Part of a small language model's weights: attention and MLP in parallel.
Each number is 128 + 32 x the weight over its row's rms, rounded and kept within 0 to 255. Layers, rows and columns count from 0. Numbers have three digits each. The size before them is the row's rms in percent of the matrix's.

# k: layer 2 attention key, 256x224, rms 0.0352, rows 85-127, columns 56-111
# q: layer 2 attention query, 256x224, rms 0.0351, rows 86-127, columns 56-111
# v: layer 2 attention value, 256x224, rms 0.0355, rows 64-73, columns 56-111
# o: layer 2 attention output (transposed), 256x224, rms 0.0437, rows 64-73, columns 56-111
k85 098:097167154134116136069092119184083144107128079138091163153157128097127135124157143158088136120173066095140112100077182138113125188171142138136128135112115140166086105125
q86 111:121131113108112138083119039137126119142097149143180149129100108125125121116113164126153120162120165098081076145132094138125151116130151106117140164151157139167104135094
k86 112:103126108119133125115157122086115128164162202103172173134116084090108154108146094118097166102118119117094143157139086136133103191106112147142116102103075092150142104117
q87 111:155116125119165133207149118133157089098114130101163056093117160079126111154113179114118148144148162146176153121103088118078185168125125129098109113105131154103128157097
k87 107:066137087135125131124066116142092206136134107179134138125188111210181140158159083133117089108196162131107145162117103114181081124095112112127145145124105108154154185177
q88 126:163075142149155121129101148138073158120085107130197063177108119090139084140155140201161106172137142121146099180128143183118122176186112143150180127134148177145186109106
k88 095:127175154087098131182107125091090161113152101130102141115114141096138126181047150099157125163104107142107103104157157101208109135135094128119120097123139100138067085110
q89 105:102192142098153104167129121160131149102090095147085124096167106132094122116130082095132135149099102093182095098118096148174074111166149148096133126103114088110107152098
k89 134:092145076108112129116131125198151181078145119140107118113122107149166143085132198168183106134160154144149062147094117101096145102110181199118104091079155084140077186108
q90 110:184065147144160164097134124175210141070114123091087151128175091153114076136096124119149137105116118115164143133163186098081109098131078187169145122085120158110174146128
k90 107:098169080122153097166142103084108175135184168197109107182114160098173099113129111146119140102104125151077118115119129176166166149113133113112215112102110141132073106149
q91 114:105082166104114177116174103134106110153139107202133109064150079149140119116100146098141072116115111124077151155125133160158151103171097146147153109208106105094119164083
k91 111:122157087110126114114066191100100115167049139091175097177101105150144188138132119155170179201144108087167112105130118082115123142092077097135125156075133183144154162135
q92 105:097194111120123133117093093089133113156108147097111173200173155135087164145076063129089173102093105138118152168186088122134124172167134122166136116131090129122095134106
k92 102:137101146136091129154156103132178108077141158125097135075084141165150066051174127067133119137085125096138104201132105146100183109097099187087125099112152151124127146160
q93 101:110110156220116128125159131150149105061156162150068105143090139164161105116114162137211095115161135106093139132162120101119122143076145168142136084126065095143056110192
k93 112:101149112139171136132111090130131111129107100137056119163219125135118155083077187099117114072124150179151131088124124139122113094109178137104101087096127171108169179131
q94 108:163131110183121212143098098135112077116093110121102201167079139134187176102166125066127134174153127165107230124113121156126080129152138105157075209104149110201104085102
k94 102:167095147111154075114174130152157107107155081120131110123129110118087116166087168143105072082115170115190070132139176106133097128117080115070151126112150165124192070146
q95 101:112149121140099127109133159157120177116134172159128130147203106149119110121140154126142120102164138120101112165174151194144060112090122086072077155177102122165143138148
k95 101:155105134143133165138103126095117077120108115109122100139127189128117096148113129188139165138150159152062121144066177194115133110087076142153160117121103114075127091108
q96 112:125198074106114152140134101197065112125173186157107095140147103091079142124105100123083124176135111075165162136055141138149191161139121105139167083154174109128170167097
k96 109:162134126138109140085126160136103175135124119114117133115068095123171112195094170134211122077088119171114132108144120054126130119162112154103132119153054086091175137133
q97 108:144132098101112107136127131106156140174108094180069118158173088093108176135158116150136078124118159113080104131111120160175157149114210126114117158133141079165112093078
k97 104:094134133137124078113126127122158155094167173088123173168130180136116113081113137144170148129155143091123154116126139071091132126158148168151143152097124110121171096100
q98 109:116144166170076086095116108143143152148118142190130083103138101179095202151111139111156180102118109116213127109169123153110110132118074185106115146136179171109090170142
k98 104:135128122103150135118186130129115117199143068126081155157099133137136133146144084118146110108147161110098073097090132135116142066095114099186158157128104189100194063145
q99 105:131138154158143103114158138177160155184087143039086120135145113122129118138132032103138109100106115132104158132147163136137132089183121115163126140121155113173149109156
k99 103:116134105120103128121118146114106110160159135133148146133085148158134095125126200122134169080145085109115105148102162122114145116052113117144158169076167147138072031175
q100 105:089125106091168138136157107074173094112112159122096135159116185121096119132077062177194144108126186126151131110111074150192077127114165120150161075128122154147106112136
k100 101:121091122129107137130081182184178110168227133101184074151114140155160170125144164105095069130091078150169136091175157120092158131174147090113161165172158116112141144171
q101 119:076122099126123135153063121146123109120134153127124091149146096119117157121076108051150104093153137094127133130152198093066069171079160151134155103117156187112125121130
k101 116:162126107133112130215147120110149112091172065112194099152090184106153164164115085140127174162085121083140149117119121160130072168130151120190118126207135127129156152138
q102 119:088114149111110099137117156088153152143151124171117162127160072141186116131137098075066072128097137132086113120080101129120169192110095137118085149206222138114148154166
k102 111:137073063124143171142120095134150110172117118095137142092154151117094138141174068160125128174112149095118161124168138130104142085141160094181140063111114122125135151144
q103 114:202129090097146181136084174095139131072129148097092088101125078150134123127144126108135078100148083125086142147125109084123167128111158172122145111069192067135139199133
k103 109:128105172157106104162158096082125099127135122158135136146217181127077096102173151155120154146109128101096130114151119121184061134157069120153154106160138157112121146169
q104 116:121071149147073083125091152129133086122096123109055127156075061088085149135141157168123134167140114106154104089138072093173118107104116116147050134116094163207139082132
k104 112:167154129133128075136121117130174163117121136118213157125138149113100066169088186112133125075154137165079116180130161116076117138147150141103142154093094083076084144105
q105 112:103104141171092120146101071117103134119176130206171122116138131098110125137171103057173155177151108115068098114098146104172105118145160128151081127109104118121150147173
k105 109:195079116171126120167164104163118127128103128109137076081106124130152156150119110180105115139115139087096160113128074128124127073122150137098152130112104182095121094122
q106 112:118121140171088096123099136167209146125125153105159140147099129154197129114132098046167085150126136129119180139181108118145159131171107089160161110121212159138141131110
k106 104:034123113065143161127183143092156135093154111173053127143157141091103145111165105153107117062089093120146108074162073116128118093076141112135140089128128117131151153115
q107 118:112172164109084119151078132106116140156120056126113099104144104183109147130138106121096128137136138080122150191182078154126122160109207152129136122122102142070091142130
k107 113:189118116149170111187159093157070143119171127139163122094109107126163138088121127160114196135219076129152162079121110130139077137065101148191114103098153090138114057122
q108 106:124086118112122092106158137131111168142123125147159113195128193151154175152083136073152122124147156114127120198181137113103186159199124161118148106140178150126146119130
k108 105:119175132120134120172118181100177048097171168159151137075092114124153106131167086163173116125140124119143116111136145161142089079082209105122156179113099172123108192130
q109 108:153126126110091095117128103105133124130162066180125113132074113188109093129108149135108167129129107127150101119097114143181063194133118112129141173111098217190132162130
k109 103:134125099122113085156118168144137133133128140079050068163142178130147143131095129097199106147137131183142155170129117184081236067158168114089139145193150074126162111071
q110 107:122137125099161115113089105087099123132141093142128142112093060150075099187094126104119111138126140083158107177205111141069090168067142085159163147109121136164114182126
k110 106:108192134151139117171087118187213125101165125143133130146127118127111088157154156158204145137167168119095219119092134141143105091160113173104157058113085147198175095145
q111 100:158074152121155071093133139134152082113143112145131104094096145119111129086135102133089104148130121117146111148130140171160094091133150108056132136182184102179165155105
k111 098:098104152172093142082115147112064152184139105126103150132137113186139126089090146120193109114061103108156146143140124111133115082120085143139119092109177083101084106171
q112 110:107149070149157108157157108107121123101112100159149124174114154149121081126114190099059087175118173159123152087103136099133090126128110146125172115150129108106102137105
k112 106:131097138131098116069089059142126120162111146165086092149138086121098183132184149106127147153063087130149096143085115184169107189082143159158160102102072134215171153093
q113 108:128175135125157123155172133096114122156055128101131100088106174165149106093104132140061173076168185135132151086147113134148101144128127089138112081111139087153130140121
k113 101:115098165104154141135118157100166091164134156222138135129161141117137089188161162124097111106128142103144133178144138109091142128101141115124108128124160083129077119143
q114 115:090110110124117153114124111135146156147128096081178145127181134084139192083117152163123150135117132107157184128168129057133158077151084102065190087100080100132163069110
k114 108:174119161138139142137095144079121128117154088099121121179120140083177079183125094114086113084109103113118129135093184121134075129098149108124044130074088137118067173110
q115 113:086092118087158085091133120167120136106123118095101141131164127154138101144157117127075102100141165072122127176093133084148098152129105155132108126134126123091122117089
k115 107:175176145135100111096086111111111063179097155094114124098131086102171136126094135083170122125126157143115114133148132161161050036145112082134190143160160185156134153116
q116 115:133072148153076115139101068087104115148197121136154137178120161133095132149086140082087141123113159107123152114111128069146057101091148083129112141121147081113149162103
k116 115:143178181121189118168160139185169106117110116120062107079109106113128114094136127158139143168147188200163096131172171154109172117153155152129148155110153134114132119130
q117 115:065098117184146116140051163091139160089109125137106113149112155141132140128178105181087133145097172108133070152189134126146160152111091106137132118143120142109113174128
k117 111:132119125104069091120130138160188126183144088095092121137186167106150142100102109073145161163107105203099204123116101093105110139074162076152141117088159092087156103186
q118 113:133099160154104133123133133159107172091106119176115138142147145159142099067167147177122100156117086115162117177106149166180134145104132137106137068155066118241106101124
k118 107:182090118135102139138106134134093121128104089116133141174119115095149124134116136095109127070118133114083150085116151078100181140156097115143032161105164103090157137077
q119 109:087118141172168158112112119112168174120135159134088163148124095184107152140093126144149148139050157067057090122076139084120141165143144102126119175113061142160121159125
k119 107:079111063141118119107105165127080119072072197158142093118138201100161103140110172156154123176112163197163170123117112116173170104135181162126141100111101129130116179112
q120 115:133090111144090147098103195093142120096069206122110157036170105168163142146169125114127115087077087156092177118159110081125087099163105116162138125082118125141050118152
k120 112:104116120147152136087126137078146152153139112096127130198127135111111064095186157171157151160157131087159138149142145174124146118091146116128099195145165157085166148172
q121 113:139096105146124140167107055133103138094167148126122120154116158117142171086155113162112134060149091174075151155116134139178084135157101138164142156139107123125157128092
k121 107:128139136160152094075077082155191071170088099143084145131133093190093086159088133136070139140083132101195119135132103165112143153138135143135125120136169097119115091048
q122 108:126102188108132050156179109181139170116151111103139107117093080120133135141122153128116116094166119149092112147138125190127145105158094137145193092122131110088118127152
k122 105:113138109104142159165150180126093083117148128178099128147075135147115104106161136111179112098177148116109145106147139113143094122133145170127109142141101141147141161099
q123 109:126089076163180230159124107140096152141145105184120138208106149137126131162158117091092092114111122103145097158147092149115108112106110127150093079083115147126121070149
k123 105:132136124115125107143090127146200134138110135122171146089164121139150147070141140105096172156145174161104161066107124146185162147167111166123094113111084152167137115158
q124 111:168126163157145165154133083121179142139053134111120132116054092110125042153138081120141110094115179096170130123151134144144171111112165164133147065097125078103171157169
k124 105:042081096143130125112081163134114106107146127146132142095210154137121184120139145155081092114074214148093121160083104080118123133088110104082107125112146157096118149124
q125 109:083177096131141157125145101228075122180102128123085151113065125134176138108130157177111132135119149090120100105116154103130114114105134148184100119094113084076072178067
k125 106:167146131083100118108078122161057160085116113123174155121118111116128151132136000099129058122122101159101137118132109149083119150086164190132104102147155140065197096105
q126 108:164141123181092162129094149149141146079120114133033122113083115091168168127140127107091099141157140141113147124167079182090154118090049086157101110109167118109112107140
k126 105:106079141043173122065160065139124101185129143129180144144111105172107097150150121148138114148149169108114172107093122113143102204136122124108124164137110108112161126171
q127 105:189108133123091134069120079087123098153101143107126100194168128112117109099151100111121112151159080133136095096090116164128111184140110137083113132120178140126194106187
k127 104:099174112205166116167163136110143160075183112110128144160131130112076178153135104152144150163095207157115077083133156127137141094156130138099144168112166122152106107160
v64 121:149126109133189078139108150152128127137149218106114146081131130132160126138132096135143139163110151097197133148162106167076186104101144135134134179103094172096136115142
o64 125:139172097158106152108104106133133138158081104104125077128145110141135149156096117118125112181115107200146111119148116098158098097112051164129105121156227137125138111190
v65 113:162114119145125100112160205173132177116084115126099151157076077138149125136082094165144123152177112118114136210083146151124176126096149222101132140124168135115143101101
o65 111:094084156109132184142175155148120124157114117136155122086119119119069097107132133158101080116178104082133141118097126131134143093119122104105034163158148150161162137125
v66 107:150048102076161103138130150155109100179136139178129112135144156119170100140136122147098138165146126150195084151157135153118129139093106151134153140131128044169122130156
o66 114:084187112140111121094114124120140120115146104151069147165146146221115168169114157138147107117150132072144141115057097112077101091141128175113099118137127163150166138110
v67 118:148135143145062134163138161127102162131107116150155104124133088169177152175117113131170129152126133115133113139118100150122160084121128113128096093146146133160098160113
o67 127:150099149121128139112155083044083140115109136091095192106157126125152107110124124132112196117074137111119128132165166093080157111149134196141176125108106141139073133114
v68 111:139184111194134178119138155106108164115115102126089207113079112143099120070138112104141149129093123116121161097170156127124117110090127141138140157165142136127107081157
o68 117:054189176103182090164151124159125164107107115111130162111140198081132118081111054155158150249177073149127146139146122126167090114123129136132137130136183190146158055166
v69 103:134130108168108083183131186120118165107094178089141113154160142172171123170123192166159071100125151124113169176069072145169160111119052120132104089155122149063096094130
o69 107:135091139096138192110156105137090171142099086117152142092097078023071144133141131107146096129172167125118156162142137095124181153128119099097154147119113116120135150153
v70 106:120099112161141166136123114149161120149140104156162161116107065128163171127151089183147085164151158086182094205166126128060092102106143113112147180091150134141108108145
o70 108:170105091092135098102119151115126130119121093141130117103122110075130135099122111106151145163106163054147152095139085119128087148050085147136076115111115111126164099090
v71 107:158078153109125102142133088123155118123156186164162171101068106111089112137048089160139112156107102110093094079137172129120117148109150122153107132111119107130095108134
o71 107:073112114129126152128146154151155156158139126129096146141173135105174118153113140093157116065106143079115142145154029140097079050113110087210102133087172128120113116177
v72 113:144127154047109108144114197118091133104113097093110125119147109126204148160147120113068167074107139111148108146105138191144108118109124103097128180167129170123112137102
o72 114:081094124078202102097125104106139125159098144160145123099144107149116157084160183092139086116127151089133160082111133100182118107145183100161156099179152140137133105151
v73 118:101085164124134156163132152147104130137142175079072088142114143170151143108113104158149123108173137142125117148137138146170098103102164137102140120135098111138147216106
o73 122:136164105149151180139143128094136065122084120157085146078141138111167170092147195154175139118139139111101138104081142093180132100103076162137167103101075113153077124185